config.toml
n_layer = 9
d_model = 160
attn_scale = 0.125
final_lr_fraction = 0.05
batch_tokens = 65536
Each number is 128 + 32 x the weight over its row's rms, rounded and kept within 0 to 255. Layers, rows and columns count from 0. Numbers have three digits each. The size before them is the row's rms in percent of the matrix's.

# up: layer 6 MLP up, 640x160, rms 0.142, rows 438-454, columns 0-79
# down: layer 6 MLP down (transposed), 640x160, rms 0.0733, rows 438-453, columns 0-79
up438 119:127134102136150143124098109209111119134182126120107044106086133105129168106149187097112146103082114099158156175168112107134089165182118114073140144142194074095107094132125060161156189102141169107093125159114087093135060132100073089104151154
down438 117:120083110135142126140086091072141197130096132155100131141102168175150159140109119121121127113103173115124153144089188160160101114142098134088164117086158181152114076142112098158064123168118111062110164074179121127128153204172134080098090095
up439 100:163110102092078164124060126139088111147130114149097098082129102210121117118158161175112106103072111164118163101182176207123110112081129101173191126102168122091097057143126189106164064137114164142113077153112092048101162146134086144099118161
down439 107:134096100179132134117156101151108165107119115093144177139103141111196131055124100141186105108102065117121096107172141167139185115120172141121130139096106147147095114130123099107155050159109132172170184092177168147155098106096112078096089158
up440 099:113139125140098171070143125079062083151049123125161120146141169093131132109074056191112140124169117109109124091144118142117152154087149123086132104144181096174112119164099161084138050103141147157103183084131129103162105185088131147147097040
down440 098:124121134143181115094190125155069130129137121141162121175125144154165115088145192105112131173100184095161120141126139100119105182178155126160094145149132187133126152130200112094099138103158145181128142141126138137146140068143108147113103118
up441 092:124101146092184156177117069186129140164133081097207125152162126124049108108132097105082144148148149077076160123167108106104075159145141115136114079166074112094083141192091115128064170142104156037137121148086149131120170104159143109131117084
down441 095:108115170203093114057105130104153095118121118152118103151075141094190207129150116154143186113110082156125090173128180117163155105153122133087133108143105174139148130107168142130132092117131184161101101100156139089198154079121170054152126084
up442 104:197234168138165093128145210134154126163039121154081136121086113110172117101103166150116146126144125138146098137088149139083172151093123088119100128220111101132103140090123114096157126085144133172154121047137111143135076143125117111103198105
down442 098:077081091101141136118067104167136139151136094080128147135219102157122128160112179116117139119149108087115142139189095154189159082124162127081156154144126138112166140140165157156167141152116123062186160086117106099142115121128097172169111180
up443 099:167155069191160142168137180154117088117110101166145114104125092122078177115202109107124091145138112163142112162121129133148166055100172101151131107123056051124069120112122148190144171153151095064105125187128079181114107172109108095122149127
down443 101:180052200144114136113126196091096153101073125191106117151108098114130097149144158177143145081136101156123090125131157125149112155105154168163124162142096118126115171146118125128110117122167125037093125142151118098138151063163115097124163181
up444 104:129091163152153169082128138125115174125101144178148109142135105107097238095103105186111101159102102179093168121144124097155139190041125133177114084106126079125191148121127098110108116139169119131104119127051134132059113125191121174123146101
down444 100:122134109120111089184113155119104143148120115106098140171105094179137089166190156132162075120170126102151107167106152199145088067109113125034128178108096221083103136147135106194100128160128070141108159119155135113169152158086150121139135130
up445 096:186141152164128118131152147160195102108180053123128105168127094166096110109151161141071098134173157182079163164165101127092164142162124129180077129148108134144136159177160151108123179143128072147116170094107114050090140096150153122108149065
down445 099:095142197108151160142102106130102181122189116161087118121108214084116129097105118107148110126135123079134209067110122110170146108090165119131123091132091099092156080158115119162143158072116133166139096099224160136145142169122132098125098156
up446 099:094145136130144118099118246109157113133142113096119092076123163112134157083129140107173080135136116158117118143153148165141148121114166091200138110154100140033045111146101093113101113135129185134103179045172108138090149138056164110135138129
down446 103:170162078068134127094103093104105121133130101112152191151248142092094114127121104137134172176082159123129083105110090108122092111162127146071147113080093070210143142128128110122124111099111108087160071185050121135126099116170117157139072099
up447 086:157114112179101135101123122176117117092133089125092127112188152109134063101085117155170108143126209120100133155129101121142087135133146165168154133136095124114140180178102105079166127107142087156118125133034181121116123178143172109099179102
down447 093:090122126100146111062142083088111117106187170081179120120164088119119156138170080107065148120194055130112165143159108113119161158082072134090140184177103109118090106145143162113086139099111119153093118129097130126106071118080154110137058188
up448 086:171141111158073135136103132089154095114095140132065126131093170146127121087174146149129044088064134174082078109099099074137139118126152153127143090087053133101175066128099147173096131132104143169148128184093151114095152150114125191142161163
down448 098:189126116143127130064162040155121143155156100089153157190176117157130152156159125135123097168137151035105155150083121121105153138106129107141108159126188152088109141125147070113133114158096072162126121147104062098142083082121106145135136151
up449 091:150114167153131085063120141144108115178131114103163143112138132119119146145153142128135145164127154112119190165146163158098076111087157111130081097147085094120129155176112096100120145128108105122075115138184123115134112039054138148066165096
down449 098:081157037116148173150091076117153177132124134158134135177154120140129145110119164136099078126106149118089115129128138151171137136131124151155155136117119122141104125157134090084052161186157201134180172142138096119124126127136082194116116157
up450 096:157183205136209112085067149145124069199132104156097110110162163121121151146158120114108152127099090102116124115124111112113117143163187152151209135097116145175127145162157146080097158115181131128186071144148153159128143189127149121127117139
down450 097:137123093128064123163144135160139095140161110099135075078158075095107080187067112133138107120103124136132121107172122150140068085091153126110158124185099083146085144164102080154140118113109128132084134084169148094105142124135184107171174090
up451 090:037131155138094096101122163118114113103144096190121153085118120145120107079180156134140111179106066195070074162109126173194082121131130158094157133151095183162133142155117112148165124092120043163134131147119129129100105144115117127163147098
down451 088:172133179128189163140203178167160149097146158054052093173178130071123094106153115134107126111076092131164115108122117116126167200095067113152111168132128092108127156172123084106182135167122138096125126174148093119132177201115134142161144112
up452 099:098107193134103172149088126126138138192103107125120125113111120132134131082115139079147189135143064096104172115187156158161164139086128114067137114139157161155121077152146126129119108095120155163202068133131063107191154196085101118111136086
down452 105:216188134106056129162089175132140101084147120122154155110129153146085100155118130155125131146123071160106116169141166151157080120160137136139097108089145137084078101112112133124140116071112150065141096193177134185102186108105154127142203137
up453 104:077113119100147167230128128116202078112086125102169117091101137158138176114159120077105121112144107111122135103136169107163060133093127065105161154202196104170119145197112133128170130088080124129121165119124151155146125135124088141118088131
down453 102:120114171192115166103147191159169148077111132150181113131114103110153133135130210130117123162084133127146082155075143152150146133124117110150077189100189061133139121163166144073169168118137154077164137141121167142131123115162135144137097111
up454 092:157084113159134130118130192134115074094103131069066126102141139110144081135159134107128184158175109137138092113085128093136131120178111152106084189120106150107124103216124161117110127116099136114116177120136127066099137169124098137091114146